From a checkpoint of a small transformer trained on Wikipedia.
Size: width 192, vocabulary 8192.
Training: 216M tokens, 3391 steps.
Each number is 128 + 24 x the weight over its row's rms, rounded and kept within 0 to 255. Layers, rows and columns count from 0. Numbers have three digits each. The size before them is the row's rms in percent of the matrix's.

# layer 10 attention query, 192x192, rms 0.143, rows 0-36, columns 0-191
105:110127116108159147106112138097141146115116108076117128101123157155111134138130125120171102093078142146117157117121127113147101143139150139152137109130173100160165112078125171092145118116119114191143143151135131098097158085158116153138123083100160110123128149108118151137142091111140115162136136128132131118126141120147136086126149190151144136129162126128107119132132131116144108129131139163121109144129159099058121119077126146123130183121118113097128100091124131113151113069134153129092160151136123102133143135200153129167111124096129109105151133171116126089142160176153156125
093:188140151167147140143166105134115146137111092174137152131149112107112077110151099104116134100108128132119145134183113128134091098099154128118122107131142137166115120164190144155079125111111143117128141122096112134126127141169131086112104105125110178140124121128082164085115089176108117130074114105122121140123127121136061168093143126132120103123134174129138136107146087145134131110098166151145112127100118129152152138118157152153104117091134080098084142124125147119152086107137122139145163096149126123140123114141150103130118154178145137161103141100106142114151102126109148149
099:104078146143181113120175150111097084105115130102121106126113116099163132125151111176171045095143130155077144129125126131132155102100212082107129100100148111099157130122141162131083131079126141135138097133098115138135105162141169138118141137064143133156122126156107154151139119106146126139134127108177113121137156108118123102124097128097116089135118117149102116123152131109142111114143116101135130135149116108108102080119163119119141112052112152121116144145137122130114115110143144110116140136157123125138133144140165116151125109160179131118119140134108132098106125150138098125
093:114124147098136171099117121125134138140131129147127122198148090138148114109138171088130140137130112121106114139146136129115153143105144117126152153122089149140122101145122128154135105115154161137104155119130143112150085123142160087142116140125136125138106100088114143103108104137098178114110137128118105102156153116132131111140100132157148112102162120109121150125118132152106085136141108093142135152131157122201158113101141104129151141057110089125096174093157133120128101185126137116127089145139195166149129131063158192130108115130147143168141105100132154137127158112090158111
099:160197101134147147127138130168118126138128131129147119129168136117124070106136139132201153121122129129117130150109103116171123149142081114121145116131102106120131127144131079128166121111138183123104166097209132140102151116075098134079141135129113154109135115147146108173092126127119138149132111113103138133112120164147145113127144205139124098133124155100143123134124115089132133112144151190131137104101135124150109088097130103105154160138116146160086148132136127111127118112141079124096101102119165131136155109140118097161099100145117159139093133104159123131145106123112110138
104:148126107145131135154094127147138113104146142098159083139176102105134109140089133092159095104177157153177108137129139139157125122152159134136103161114099102120155178084123117134141109154116083100161123129109130105152132085124124142102144113114119093112133142136149071196142123151070156088105110127152076181151109132162137118112116117109118103124152100145113127106127096129106156113149126180115133148130121122099099136137111122094149123089134123097117123165135153155151128131149163098124141148128129126153145113122143084141154150126071109095130168141151138117105110144108136092
089:104136105127122149164114135172126119171120114099124141108090160165115128112111165102122118129148103117129134150113128099081129104107159115108123106147158168128106103121121131057131124180150114153125162099120113124116157092139164103130095129168074158125112121130102138124156127112101138078108070176113166126093128123106101140174122107110122095062149107166134128159153142097141133103161138164138164108150100146150118130094148109131122166112122129132146097115106134117136179146131132145112124158114086121170158151163136114109105149138146131168121116122159107109139134149118106156
101:142132123109107104144115121137089112145139125134157185127119136171101118144110134102128094120087118153096150152064088154151107080163155117116136133146115124082100175125147129095085083098119112108125082153134097149152114127134171169123108094108133141153149113150126113135099131109167129109171128105158143109117138111158158140121128126063127085200144099117108112109128135119125122105117107148135142111142144099122178148154154142119128139129109117116090092126118146158117126148118134133161138129093106165130126092147114118136165120114142134148102065110107127086131083151122118112
101:118127172160182134145137110097078126151154125128131119135084079159098153100120147135096113103127123223057124128109138133171103151105132131120157153154126085129119107124122128073128136144103143144124102124140144101146136167115135142115149131144111060094145110127129153156133119163117155133147124139104136138152133138144112178117152136114126105098115159118143145114126121141134119107084124168077107121131149146153125147146128122173114115134141110123116168144151132171109118099101139097147158087141118148116131107151115180133111127102127156158117130153109083165121136114086131139
102:109114138148117132112150094139149105123094150177127125141084140137111107131142177155147137150112132076118166134142126117090091127083174112131103108139163174152131118154137121147103135139117081136175146117150133131086146197115122124124088085160178101119145110121140122138124109156148115155152147115118121134135124112108108089092144149127163150129146081148147162163143092153157142142151120103122058101105163159145153138107163124123125106123105122150076118097123105111098137146146107140115117140142128099107104159158121137115087165174168138134102130135117136116107131097126101127
093:110141129109152096165174124162134140138142148138137126135147101128145140100141115094130085078143102186113162110118133162104146121162141121141126140107136095127114137119131133153125162101176101123142143118098106118138132132105122102122149104127117153130118112103135126177125139100092112144142064143147145118097169149158123169171091150131122154148139128142124143147133104119126138139134145148114139177139066117116118129159116093121116108143099198151154089125138127134152142137140117150171091124141133181136186119115167124181153107109090122112103177173118127109132082129090116106
095:127136107166142143148137126126092131140090149135138110066122104084084115132133159122114095123136119121126153138124134123108203142110129096140156065158152130123139082140145131108141133132134151117080113137133170140119127114108178135138156124112121146099122114060097099159159091125098134142161111091106157119114173113152119103099153147111126127144123149101136148137124131082125125103152138185141141141088158142124119146119142121146185120142151109125140117121170090139167096092114116071113159137145131127088112111150152117075125152146154147123099098119122148148116140104137114099
087:073145136144128130104125140091142151115111177161103088145157135153112076110123164110141155132112132115140137133156159179127144141128154130135127106122153127093098148084148135117137123116088139128139178139098139125145144099084104088136152092160188143147072120129127106140133144123130119137104062131135107111148126087119152136137106136124124142133145134127163162126165103148131145154130137121155137141130092125169132136102102153108142158085108106149148108109074086161188125147123117101154111102130097106094150119094133121144155091102172112138154175167122140117144118155123132146
099:122160173074118122110127118130158153151148073157136116114128130125119133116096117123096107087152105106136119113140111141105149134135084135098124088162129142105146148098143117157126078134114145107149139123144153119123124092084124162169148121165161157145130165147151109132119112135122090112147065116147159150154109129159148120116077082157159147134094130145144148134163124122125198117145149099133127147156112137134142148136157132104121148137148132108147124160122172095127131120126132121120024115106128131151135152096137119114116130113100144149141129104138143141086139080175102133
106:119134168163106166134158135143166166149154129115149088110109146142180104124090121161105066149167135126104105114149117098071157121131129123148130130135144165141128120121123132109191111173129115148126131145112153168111159095116120163113148158119160125132099165147162127130166141152142162116163109123185151146151144117127153121133140149128121110142113142173134061169153132134103124129142118094081154132079142140147142112111094135123136128121134105142092108106088135122106147106140117088149093143142112113147122163111132108090136125129113139162170119146140104104114081145150095106
110:129167138098138127124096134067182102102094180107123120137127134150124114115112131131188184136114159130123151117150147177168102126163127131153140154140155115135129141147104114123117129138111135119064117136127115152123154111131126106127113108132148179135123101148112149105151138152123077191128131100100163039116157142134130155108121099111163128092153110093154131127125126147124126132156120097174152123120126122129117160123117118143164128136111163087082138154133135116139129085156093111132128143170159105145112136099102123120139135127149158135104115097116075113127101118109132093
104:166132124162117127096158145105118167165081161140129114152111119125097129099119089149135146115114134131114112136173121144111148177155123135111119119139142109107136101119159131132120112131053144106172133142184158115077139136097113110137167127112124105171149150089134118146096161145104151125109107171123093155118106120122122125127125113126116124164150142127127159141132124130100148105150184203119145147102112148135173140137137087161130094121143133156123165124130120129147100107145144120134145140125119152156134104114126089104077116085131140165088138153083094148162117141135073138
086:096143085161127130128128108116099116140131106094107126125121118071162119128137121114113120135104122147114134154126075073137123126130131152123164120175119116133119103157096100148148099101132114126133116158163125088150168104137096161147152118099142109115138092149122126176159112120147141148076107114087142128148143136119134123147174142159147081107170125165111123121127125163137198129069150122154075093135164120081149142122112139163098115098099131136114133139151146162119119139161158095148097158162163107159157142124137095124139157152144162145124156143132117119159117141148099145
104:123092107111098085121150114098129174091112131123107163139113160117102147091124137124121121140119142162138143091134138115133123106099127129156146129148136134126162130149130155131156132146082149099123117098101129104156142164161100132139117129127131110125128113134106147151145136128119143126169115119160132170121124115121085068131153153097175153134112150085122115129149143174137147124133118151071159142149126114136114129093128155121089079094120137125164112163097127101137182133083127122120094148179203069088118175114114135137158067139132115106152165129103130111132145101122142116
107:131110151157163134172147102142181100153097100116133152147094112126145101114142148169161074118147127141133153140137118122159129117127159120130169109090122143099093115092146150155139095123070134188132102168101138137150144074182118155105103122142124114116122117110137136146153111139125096135187144124171154129153134135127137123112139152124169132143164078164126124137141126117146119133130129140126142118137126104162100151115075149129108118090079101119112144147118145129104116174182136146138132167126138096137132140139184157139142084128079128137140129144127098156105090124124139101
102:143117120098162091121137142133109149095161111138118099111148095087126141109183144148110085131079054103140166096187182140108122129115094106149150131127184105109116146131143142154134126110132148131096115146092130122101129146104185144154135148105098139120137143122131109148089101120153152124114097116128134137127130140137121145110054157083124130135147096103174090146142117121123132128107175108089134122118149124123093141153126092128092142128099139105092121151116103153132126105155126123139120139138125137112105151118143101082098112107134192110140134095097139131130113094167126128
092:119133124135122087088133144131099106139131150111086144169152132133134131152136148111164107149105123117108095122169137126173122107116098152091103169173100081107117101141095123153121129115123128155131144151122103181149135121137157125094138147140175184131120108126119139143094156154134131159110153130152149146133139143188094160183135144177147078106123137072124076086079147154104123155112129140158105140140129149147161147112106127121062091099117145110087142123150118136163146131147135105143152144123134190142130117112134133134140117137146131135152118151103129149162113115122107114
092:131142117173137106132139116133094085170138054114168132136155121115154119083137112104111109162102112144168124116113111140149136138126146115107155138142126124104151172128152147123134154151131125147129159098135130155136113105102119140149158124124124134158125144096162121111107135123144091102135052136137157159111112122148093178125105089115154103121154111095155146143113131109099147073142124147125091093124151124150153135153096126110088155083151119172139108084117144090168115121184108135148112123127132077146137127151128154110165144155099167135134145141099110118141067110127156108
098:103118111138086157089116130128146155162185162123130133135134131140126137136123125074096104084128136110122168157109143170100115125122108124107131141120173144116116108140085161109120125094099143142128163154129102147127129101117114116088156136121152161162114155165128147134114119105095139129114139141096162126117126076137152123119103135127101133158124148194114131118116121123093135133152116130160085140109146097098140139175134118143153099168143144152139126152108136117157120118102161108118099133120137103153093077088147118179145162082064142084146117129143112062144152108163138127
099:189112147134156124120129135155086114135128107098140097118087162123167159147126162116101120106145134137159139115149095094099153136150102111152183149157134131153160124114143156131107135122145171131073120141128116133140092083120177155158178161159115133115141158112110106130113131177122149083132119101112132126127125145171106106137119093148131116130062155130134110143148133071145108083121148173151134133112145137144104137131112149131133103095143126118163135162152123151139114117084064125100145130164102123117120178143109118124121134135158079122115113148146129149085162112141136116
104:147150133102169133147123173139119145151136110091171136067131109184155161103117112104092117140155133135162117114197128130178142162184098131136137110133118069161127120162134129103150155119115117156108149132144147131109126100092153166176158121098145154119099128121120115113147078134114093082110132131113151126156134147133127105152158124166158117124130141120153116167105123105137123130085088091117149152128154124096094102116104097089087116111120131131138139096110089114151135150132146145120140104121117102145098154162107119157131145122104163147112156134147147083134117140132095104
105:134160097102113156140133100129127140106104128128075120155174153124163106180083136117139092086142124122162115148127144120134130133125143137144126095126151123120118129100101134135136109130116095147093156112116119105114132107114100178139103152122142148111157182097106155168110091147094155123130095182176113127128170146157099134168113102140144115158104146125151141150168105156141065141152123161148137134155139187104141168116140121140134098142129146105117140136125100133162167089120112133151136111136161124122158148139154132070146116095085135139109148123172132092158160109157143143
088:120168158169103140110094145101119159134130100152137121146148134137149132138119135079150080140079162109138123124094149161111145125175146112122109144100146166157175148094141115139128091119120152076127109129176103103178107162154091147129177143090153103145116116111142122135117100132168123128108107106158177138121103109103125108135125145099104118168169120144166143076108102136118133107138109144154126136123190158097126081116117116125145114086133139151131121099150126119121104105063119129114139182114137116153158123146138108168136137144131115108130111140105158113123110120111169143
090:165106122142143128142127109102145127130130144150127113120127124128132119129103150146147143129127132169137132111123135174124134116081149157118094103127127125187139136151109133125110106124108134106105124084101122108144159197075097108136146087148135113136131136145153147119112109118138112124111171128111115089095097132117131111078113203104156143103124122121142148130104100095087141117137184116134136078058146141118108107125161122142162136112152153102128169121147157092102082133102129137107078132133143110129112129134132117160116141115136090119071099108088077147094105142072127133
092:104104149106093097139126143128135134084177130107148119155105120113104131160111141121135120107121125101102139138160155106141103114092125106115121110079135099121142096139101111093127111118123120125125092106122071123167126178166146123163148133166079105130123135139111197118074115131164136133070084146145128101139121092146116159137121136125131122134103120157104114140133123127118134111127138108086149136118108165077145156140131135137150119138175162110140142145131137156137105141152121139094132122135107149131130124117156118121117196119103063136096120134115118117189198140094103095
102:145197118121087166093111133101118103110104130183116126112117099158113108124102163127173166156129178107161100133120125130106148130154118094167130139161123111113131126155118167164076107101143162107154103126100150169152125147131103134131119136097113188106113116130119110106096165138135071128099170106103130129119121133127115166110144128125142134129117127143130134119107111083129140118172186114186142104116080170130127106129137133165158141137113156129128137172136093106147111145144110104129116126128159137124164130106111143125112141146118135157139121141095078179157131156143122125
099:137143156123083120085120133113078129119106136161140150132160121175187104143118120119144155133117098137151125122097112150089125103087088110123128151112127119148112148184097144110103096129116130106113134124123106141131119197074111118147123133169095109132119149118119144154120127113115102123115131138167126130131126078118113150092113091066138128157107128107097160114134156134107137160129115154113125136133092144137101101157125124140163108071135148132136123114126092118119163104130132121095134123170123086104117083163154065120168076142146136114147144144153129096107146111094083140
094:134101115107120169132149107154174131161160096160123096113125127091123064103104157129127115131106106133135177122126124115103157112124122189136174137106120133116146097120201127172155120154096083112130125107119151131165116123157138108100101140159150146146108116137127117097132139092110125152123161104122149104109117150109155119149073121120117099122147121193152140074118128112108091139129107127123152149117165121086127113169092126109120111116152115170125117108110131146161117147139122137108112091101178113143115140128129092103126122136108116126112131164181131162143089122155174140
095:090122173146096131146077130131123116145124128142129111121119123153128125175167103115115161118103102153154125124107120117124130140127147165118111068128133147097096126133131109121082145153097107079159109162098154113141138151165131126099131103176136101142111159148141146115127081130121129179120113095120107080126091136121126153130153168100132137113147118146171156070179121103092139132110161132152115093126131093128121134113138101134149145085150116148135171157178090144094096152156169145123112126128132127131130124160133147168154061147109101088144169132100116118138115129133134121
101:069139141112146129139138116154117082125086132121101115141148090162098064103098192173152139117129133067138143127137121137131116121115146137119122128132123163152129144083159142106138115109127151180091154113067105135111162113059121140149072128152099123115110120080124168145104154151183114150144117146163130132137129131140116121131111122150146139153131071122128125150083149146150106087119122055122137143166137126134124140150124135110144094158099134133137151172127143133108133118107114102108125127158098121133099131104120133115131097144140112154115129123093168111121139141147110136
101:105106177162114153136113112142100116117102112148139135092134152116137138117139104139083130145116103097121115134115114088111133139160107095096150179126107152103073121163184129152130149155149109165100150118118125081124131097147148099072121142127144148088113117104139132133176101120104138160172133121122127184143121114105122113121143118137156126109119134154140121151143112107146098146106094103118098126074098145111143164107097141119102128168132134126154102149106123097111123142176160116139131150129157120117150139106078176149112158126133118104128088081135114123085089113141158070
094:111101109109137124124147139076147150116085119107118122121148121095118162110138140108137089090130074111153153125087155115099117102146151111120133139104167126153135126094116133190140141133126110117140133129122097093148125134114120157138119124133133097156124147142074118190111139116147119126127126130141148165124084123173128153110104151171151153148169141124102159122106098156138147127137112150074134171078131144113093143095118146143124142126141168139136149102070125101165133102122137103109114093125139132112158133121189132131070127090146170087102164179119130128136086114140144112
# layer 10 attention key, 192x192, rms 0.133, rows 0-35, columns 0-191
105:118121111103155132110125117141118156128114109129139107103147107160121137162145127097156186137095123110128115144145162145163100121104146130104141130134159123127125155134134166078147139127086102105137145104141139121116176171110104168135160109137181135135103128129105180132133142098089102124152128135155138125095084137129096110108120138145154135088157130117130134110111115105123100127123106117144139103127159103078128124100154143121126217112132106102144118072159132107155112092158116136061128132130097117097142119166125096115137135120166119112157150141096116100215109115151119132
097:138095127138134129147150142174119087106138129185060122139142091107131081147121130132144139095148109136116095147165115121106144144100158153109143145135115139144071133139194140136128151076106111132142128166091143100122109128131177138157118136146157116152107136112134186109126125174088180151115099128129139176096116117141122164112146108126170117113147145148157135113132127118107081129145144098133110154109136106155139190131177125166082105124117092147130122133116089091129094149106127172126126110151110133107104125113148120101116117137132172152120130101129128113156120123098117146
099:099130141104090094140157103113120150133142103143147139138144166106120125137170132142157123108115146170156106071156136144153154125076116097115116084093115121106157141120170151133118137115121144111174102121131118144151092128141133165148124117076122159156122129126079132146150120112132127158140140091203145138104129093120088151086122125111135139124152127138048090115132155114126166093102149065137127133172136114104127085144127138107140100076148116138155130168145091113124123119148153123135147112123134071124127140133111138135141125130158149129134167128101117142159139137175113110
101:133155177126116155145124118125131105150169117153105125177148083115117107108138143125159140142137087129132118165106142151093115132094143133135154167131108128134122131126129129125148126070145129117148124115109164106156097132134191126075114142135155115134136099135158115089139137101130095092139109141122101070120163128117177112124106111141146113069085108114132142178136107149108131137118156097142161174153104109146146141146126109099158102086108089117101097133086139095124129199098151133158093145097136131142115123099170160145114092135126132138125158100127150107120147122100164135
106:182152159135120174124075098157161112168108136133129111156181118103123105128138115160170177115123104103134107148120099143159121166079074147086184132105119134145113096160144085104163098130136129133129126112128127113128164087108136129118112124111103121133116140147165132119121148144141105107120132106114123103134060169135160122121106142117112123100133108147101140132136101095098137118108132155119144123113128066157130112153128080172172171121124116142124145126135061127157133123119129164112131098127146117150158089145133086142119113132135137132108166118152128130153095130093121154
104:139179127126101143104114151120156130130157141143158084152182142115131141130102127097131145111173131103138162145082142091091169107153163133134096124101109110133127156143108077156111084142109130170169128107120111144162115115124129140144161168101126112155147161135128096118102100138145143100092180137154104153112107151110158152141111109135116129128122158131132163088140105107112160128125127163124094150115154100112112132177128113161171132118137175104147148151101125137142144119151132114134086153092175136149160103115114096146164095088095085118133123114120129130133124155095144079
105:048110095127082153130117136146127108164140102105104102122118176174127085134128159137134107124125119084145136126111097136153126118113151135128123123135146110104134127142113114075136116140136118108110132095143160171103132097173123119144168135154094120114117134139110105096164134152131138109127116127168121173154097089128116149138157099125073128112181128128098127085193133109130139139134182100159142131152097092145122127125160118117085138115125136154175129073117136139155115147165164126099152119173140117144127141129117157147129098154118138145088137110141153142114139118158143078
101:146119102142101108146121114128106082128099125100108163112082123146158122136086146099116107114141112124129151181098102153134086119114099108145104095164118120117128145145165144107106081142082103122115069156092097140123137110102155131112139094117110091134152161132122136179136140097180124109197112131160152118123143125176135145113124140113099119155157140129078147131122132108137135078154176130139082119149115125112139102162172157122122106139132138167126096132147137128119124156068113118143163130115075139127121099119118149106131130116145111133140083110099130100152126132105158158
112:121136130126131146119150138113134130170161105162158118124128092132099131082147154085108136125089082190109148128119115131136141133096143123152193146101130109116164121091111085107148131147132122138115129126091154128102117128098120132149108131135147103072138096179147142151125112192141175140193129115152105137113096158116126130138116126106101151101110155138140142135102119164116136101089085141113106141116145130163150197123107148161131123144123090132132095132133115128136142096076113148141132100168126149131106112138124173125129131127112137114081114147107078130139115120071099126
105:165097140144108117108173134120114118127064148143121141145102053126132102102135126153172116133119112073110149117164091141088144117129131135087143127123138125125123102149116118115097133125153098119182140133138125129110141179137122113132131111133116048143100139110123125129159101082141094169100079075127111145135093086085147119098116157154143148110166123122104158164164147124121112155146138114118127121103139113133128129105165090139125126113132137104088146154142147137106098122144132148132140115146129165059087133135101115118148162142136118143126174134096147093122109128159124136
100:132185105114161117160134139121156126139128107161148093112169138137073130120142139141113147113104058120107173124086136140061103113122129153135125122130133114118141137109135126134122145143116116124142100108075105151108161136106181083076142114141125115134107152136148152129085154107125126082132133148136135148092148129125097135134050088133099122104148128131149088163124138110134146148105171131103134156157135127107117128136142110135129115161115188124145128127127087117140174138150104110106097089163177132140116118095180139186151126128116144130137151112149126099137114129116119103
101:127139101099083175127133129183102140125117135125129125108130127097092115139140149115140066106158135109080149130148127111162151150100114124157143114141088096105113094159165151103166141110130135086117115111120153139120133132103155097131108125097142151097161124120100151202160090144113123090155143107093185115127142067157113109114141162158115161095125172113160102136120161131110166092126134151173148124121144146167176135116162103113143170143136142126129104143099154143148139098119147137145133145116127126123139149115112147096067115120117147121147108145136156162115139130125133124
097:053117149157110133127128137108149130083068162133105119155189159154130116124115145141117101135131137123116132131124158133168118162134158109142137101152093129126146155087174153123103111098135127155121144102100127127129111112118085101135094109112144140138143123104101131123127107107126135118121105144185140129172110123095163155168125128117140126139189131126135143134113117204110142109095089130137119131132151166154149117111130139114125146074146135145145115110094127164171131170140142109151086103139136087111120140111130125163142083108108183143157145110144125109107084128130137078
104:191151161115135137130098089140139167148126130131151098118067097142069164141083104109108108114122116106139089117126133145106113109120128148108131092108168115115131145105150152163132085127121120129135104126121123105139124111064092136149174150139143105148111151123132092093114122108127087150126064137140151121133147115157123114116105104111123144151114107145121141124198071114092095111145146123116133130109107126143126147132118103139152147126177123128187116129146167127143137107105134147086080096100129114146136160125151106119104148118094084149129138102120133148104176086132110138
105:129121163145145157149132127089172144120120134067155113101099114130145099113122072142115141142162127147117157113138103086150149092127139146153150114134108130115138132128126146133188134129129188123136155138115124147137145104094123105139113153114126144125125090134111123134145125100103121122138091136146134119126150103144127100138093082125095139133137136157148107128183113159101110163174083062114156128107144124141156095126125118132126151150156150096100123102105129119152165136127096127084057159138093132136133147074119128101164122088128139144173124105087129110135061155148112137
115:112120136139112120119083152094110108082078193088103134137138132150168094144123135110192167123132151134125121122157133143123107142143130101119135146172160138142118112110092123096142142153102181118126114146124143100123145132136128129196136074153152117160079106135142171136131122154155116206108119125120159061146112145144130133136144112146114130124135085130171165099111104106143112132155118157144140146122111121138115175105124134153125140120097096127125145143169133127143120131134094123158134140132126138186108139124128110108122147161173119109109094135161116097098154134134135096
110:153179123119134149102144175109158140151094141123112083142104123150094149108116150151127127115132120119137146109138118126109138168130097149119118108129149121116118121130118113132139089147068163093167103124154141121111125113085125108101141166137149114200149166113142117135075121118137156108160130147135081120100102150138112130126165096147152100148126125115130133126134132111070167134152133120139129153095138122155179127108158098147135107126147099119126135124087072107162084097163129145116119157141139147110163147100125127122088104139087182148110117108104132146197090102123114106
092:104163143134143118100153100125134135163156111082108091133103193093134107104132122098091144112093108194114110092147115131187157084145106135132124137149125105096116143140136136125157154132138149150123156142129152116156150111125136155119114116102153134087125091130106107110119115113132148128115157142137161146117123116142165104165129122156127127139101172146097160076109088140100156120037107090129108097150113112111140117144097151156159130119151080124152113085132153132102080139147145093135133135153177126155095127114115137120129124151132132133116141126109149168136151170126108131
108:116065118122129103145156131155079125089121111107139139121141161120136133123108122166137122138145121172136108087133139107138118136111144147150178144172169132161104163107135111171105147138094135085155152103134139157145118150139113160146125121149119087130129125125151098146107151146065130169158152142131118157178118120098051142126144155129137172086138142104139087092159125138118119149147124148076114143119122094127091119129116126156073126096088106091132125144109165094156144105106147141122113128159161119108113123115115135150138109128131128108140156160088095132108145109155140165
106:117100138176153126172136098115143134091165119138125128145100165134180105121140148105100108137115151170088111103106141130176119145162147117142159125105148152092106131123161151120135149154105133151141119126123135169157121115136078105098135135137092132108113112099101106131127091091120139122179153092175158124169162119153099083139131116124137158137161137135108123100123109086172109158111148137131143170160137135133131145114086126114126167088104116130177117089134157117135062106156114113125139129115154094124131114122125124117140146165125112121128122081108112160068095145130163122
111:151099150101144092139136106133115125066137127140121092089130084113150146140204181174134105087123087086131158116141169147139166156123139101163146139113134106137138138123148114178130087077138127120151120137096127165112134112114152153125143179105145134145132106126135123153128129113155156144114139086128130129149131123127141130120077143124127110157146163072153111132160121130099113126096138109095135117110148126108110093153118134119098125149126153107087139143123123123106123103190128165153102068132110147129123103108160129142124116123109196122100127124126165103150116118145164126
103:127128123129151120116117130130140117140103124119131122139128110179155137142152132126110143152141147167108115134179099167150154125152110144142120133141109103164121120098136128136178106127131146168118150130104127127155119091124146109126112155105100121131097066125121130104109148112125142151092130170136145138132149157196107155168152135153118094144109143108087121074106145174126117166114124121186118175172146106136167121134135127122058075108111110139126161138127151151144112162143122126157115162110109149130101140138091145119142105137134174167177081174135124164144132135136162087
100:164127113121152137134124155133173086167153102123152136163087132131139130108115133117104101109123134120130135153167155159131148122114128122123138147136129142074145163131212170116125168135121115141149191131105090171147159086115159147107099122100101112139118100133132132091114128139126128136158115134157122142094129074167130122099115110085131139113141095153141124127168080131169125106128103132130128120119118095164128171144090109109088152112128107149127099132147120116127161131115162138119109135151128140120118160205150151121142131138071137128134140148097096109109098136175165114
104:126111121120084137115153103144139133151154149102095134149112110122103132138129137092116138114139094143147149126074126142073074070101108101110149143097167136139113122162102145125148088092116117146154111152140140100128150111104144137125124122106174140156158150134093146092117138101100129116155096160133115110113129104134130155112088123140123107152118152153088128112140153145096109130126132113127134130157115099098133138149159166134180114173141150125092113115069111096131126141085135130125119119133112158160139055126133123146157140066115103137124169163167124082169114109143123174
100:151139126151120150117138126151110115172103087137118117156146132120112175121109147126112134119150131126138140131140107095124174125150152166152204173119159095138130109137103123104125116115099127074090085139112103123161127082120130179134179183149148164137135121141060073110119144171126139104125108084108162134101138147122122162110104116149148109132110131100162132119123118070118113153132118125149129145104141131149121117129111114113187125157172112107147154151136094142120141126095110133090142104160132155129105129150117138107142146145125109097148133163136130179079132123126124100
105:089125108145177152142095148151121120124136114090110113090088131153102149124165116114092114151133141125175121111153127123157143141160111090138069076119128099118131162109149166131137169132128152153088134144151124146077141121094113175145137078099136166096122109132149124111142067167115112087106127114094120093178132173099101069141135100149104142169123117139135118141109142107137107137109113126137154145118126113133113108115124128096101101103103143173152178097116129149128118156138126147133118137147120099118087126145098106169122111130120141115138119121124144110110178121119116079
108:172131121094116116172150095150139119160120143115139142129188106123119102122104120105162141154140116143144138136082112086205134099139138131129164112106124118084109100104139137121108115109121111155147161102150144132124123093126121147116144178097140130100158150140131132129090150128130111126110146161114154143099157111138088151167112146148091115107088169102132121153135118148131122092121149106173158108152121134059107146123122125177190117112148111113162148117146117131125153100136135125157154092133128116172133138092149114141139104114125110145129171080111135102193129118155155116
093:081122073152097155146140154119156130137125110114115129117131151139152130115118105086111093139130170134117126132103144097145167134194127108158137121090160153145155140121102117107184095135143139102124124128167110060160137121148087154138157104097153126131115125113120112135162128103095156126121113144154152187055105124131126129132135133141110121145154167138115096139101107175113147116147090136057119117156145181124157119136119130123151172131139079114112113143150177150111110123105160127141131142153141112127114114169122114134128147169134138136161126106079110137143121130120149124
103:143123125150120113158110131136133149098105113159146121130101101149135120105127126149149147122131106115158157084114094149069118126106157134086145117134128148140143114165117103136105119120184113161121104125104139134174115176116117128173125093134142061117130198119128163119118089118169144126096130123112120104086057148132192120129103125128121125110128095125170133089141139110060151132140173138163134075080123125114138112116138117134147145142125152103117127139150140088101124140113128164118100117117152100130155091171156134146127103114159131134103156152090121113107108119116129131
097:137115196108072066142138150173100129134176126115125103158122118151123101144110154131141115130136112150128150079125132113148073162098158123138116148103153122122162145117105129129116096091152104135138124111129088127138131126144168146128149153147112120143123126153134197127122138113152083131125118118127096140145113149131138154141112154099139099093116126150108130081160146131090135126132146084163134125109098105102113142131125121113137104175133151078073184168143135133096124137104141135111116141119095169147116139127121120176115125101124094148109151115155190114148138154102178126
092:123136097170104139126128148148106098105096131163141104151112157196103095143122130111127149113095194123139106094139066126120133132160110123164088138109107141159126101103119158114123147153125114125126138142132119108150114136118127099165150122193151174136137108117179139130113139127116151149124106123131120104144145143097098111105191091114118135123138154137110128124136114112111140102115110154127095127179070145122117124138173174171164118127134109127118108126134111153178155168151148136116136137127158135097144139090093118086135146125109107154101087134131145164091106138179143119
106:174135156118088045105139132129108160172117124139148130159128109124143067091142138160150128095136153130143149107133115140075124121097112130124131130096128133095104146161135134137045108096125141110105111161095131116127160114117144106105133127112110130109103178148135129199136098132166128127149158141149099095108106065116138164103126112107134133159135154121123134150143176141100115147117157144130118171117085114132126125118126143139162111118130148117111124138128107145123160104109152144116153151126118127096138087185152101138148051138113127143143130161142129136121143127110136116
099:105080104156123058141106136121193118103145089145109145111097134126096126156151119113189099130119146110168185168115134125107135125136149135141134049105129167080126110115179128121125110132147116120122132134104127161144118138135128103110133110127151153144102141122151111137164154114112133180108148116103174098095139133103160162144141147099104134131125113159110086119138153145169105120133134159139151130102128119098104129178071157137122132111119081149136119120114127125126119152153136165173110125136089102131128125119142090130139167148149124118161131150128103171120118147136148158
114:126151155130072134124103103075139188130117138140142140188127124133107112153147112076106167090129134132144109119147130124148127142143154119135111114113126145103093094144141126138091116153141071137138165138161126138163168163135122100128129121186134145143072155111125122143166104105126154175122128123131104094148129151121119113120093148088140133179147102114138132076136121123077135148124186133132114118130118117136129144115150145118141170071167117169128146156155117124109076164194116141101172126114126136125119139148129114119131101130112124101133165116131118163162133143128148112
104:104121138129120136123148119167125066159108132200179093192142092172124094073137144156150146092124147129153141132110104143113136105120168122107128167124092142170131116115171107108066127065129144128111124086087137134143153098092113162140119148115096080154153138142091107118088142125166115133120148106127131137117146126155131137124131128124140124144096125129117121122135117161113098142102147109130128169130149121151104151126132114114137125121118166133142124140131136134141123127097085090091100077131070120102113094084145117125114130135150106121132151135102151127118152129139082155
100:092156171165114106131141106096130131108146098146139136156131113118121126125122130142070144127088133121131134130140096110105091104118106112134155152133103118114106090123159134174128161141137126133091171132110114077122126102118163109120090115082123138092162145111177114135089140136085104130166090161080146123119168100119087132123149127121129113128140141129147121111160131137149128158054123134121134118069122151149141148131107137119090100138146124111121142113092150102105137084152129104163115125109164150144125103114108179081153109099112046130147098126116092126115131124133118111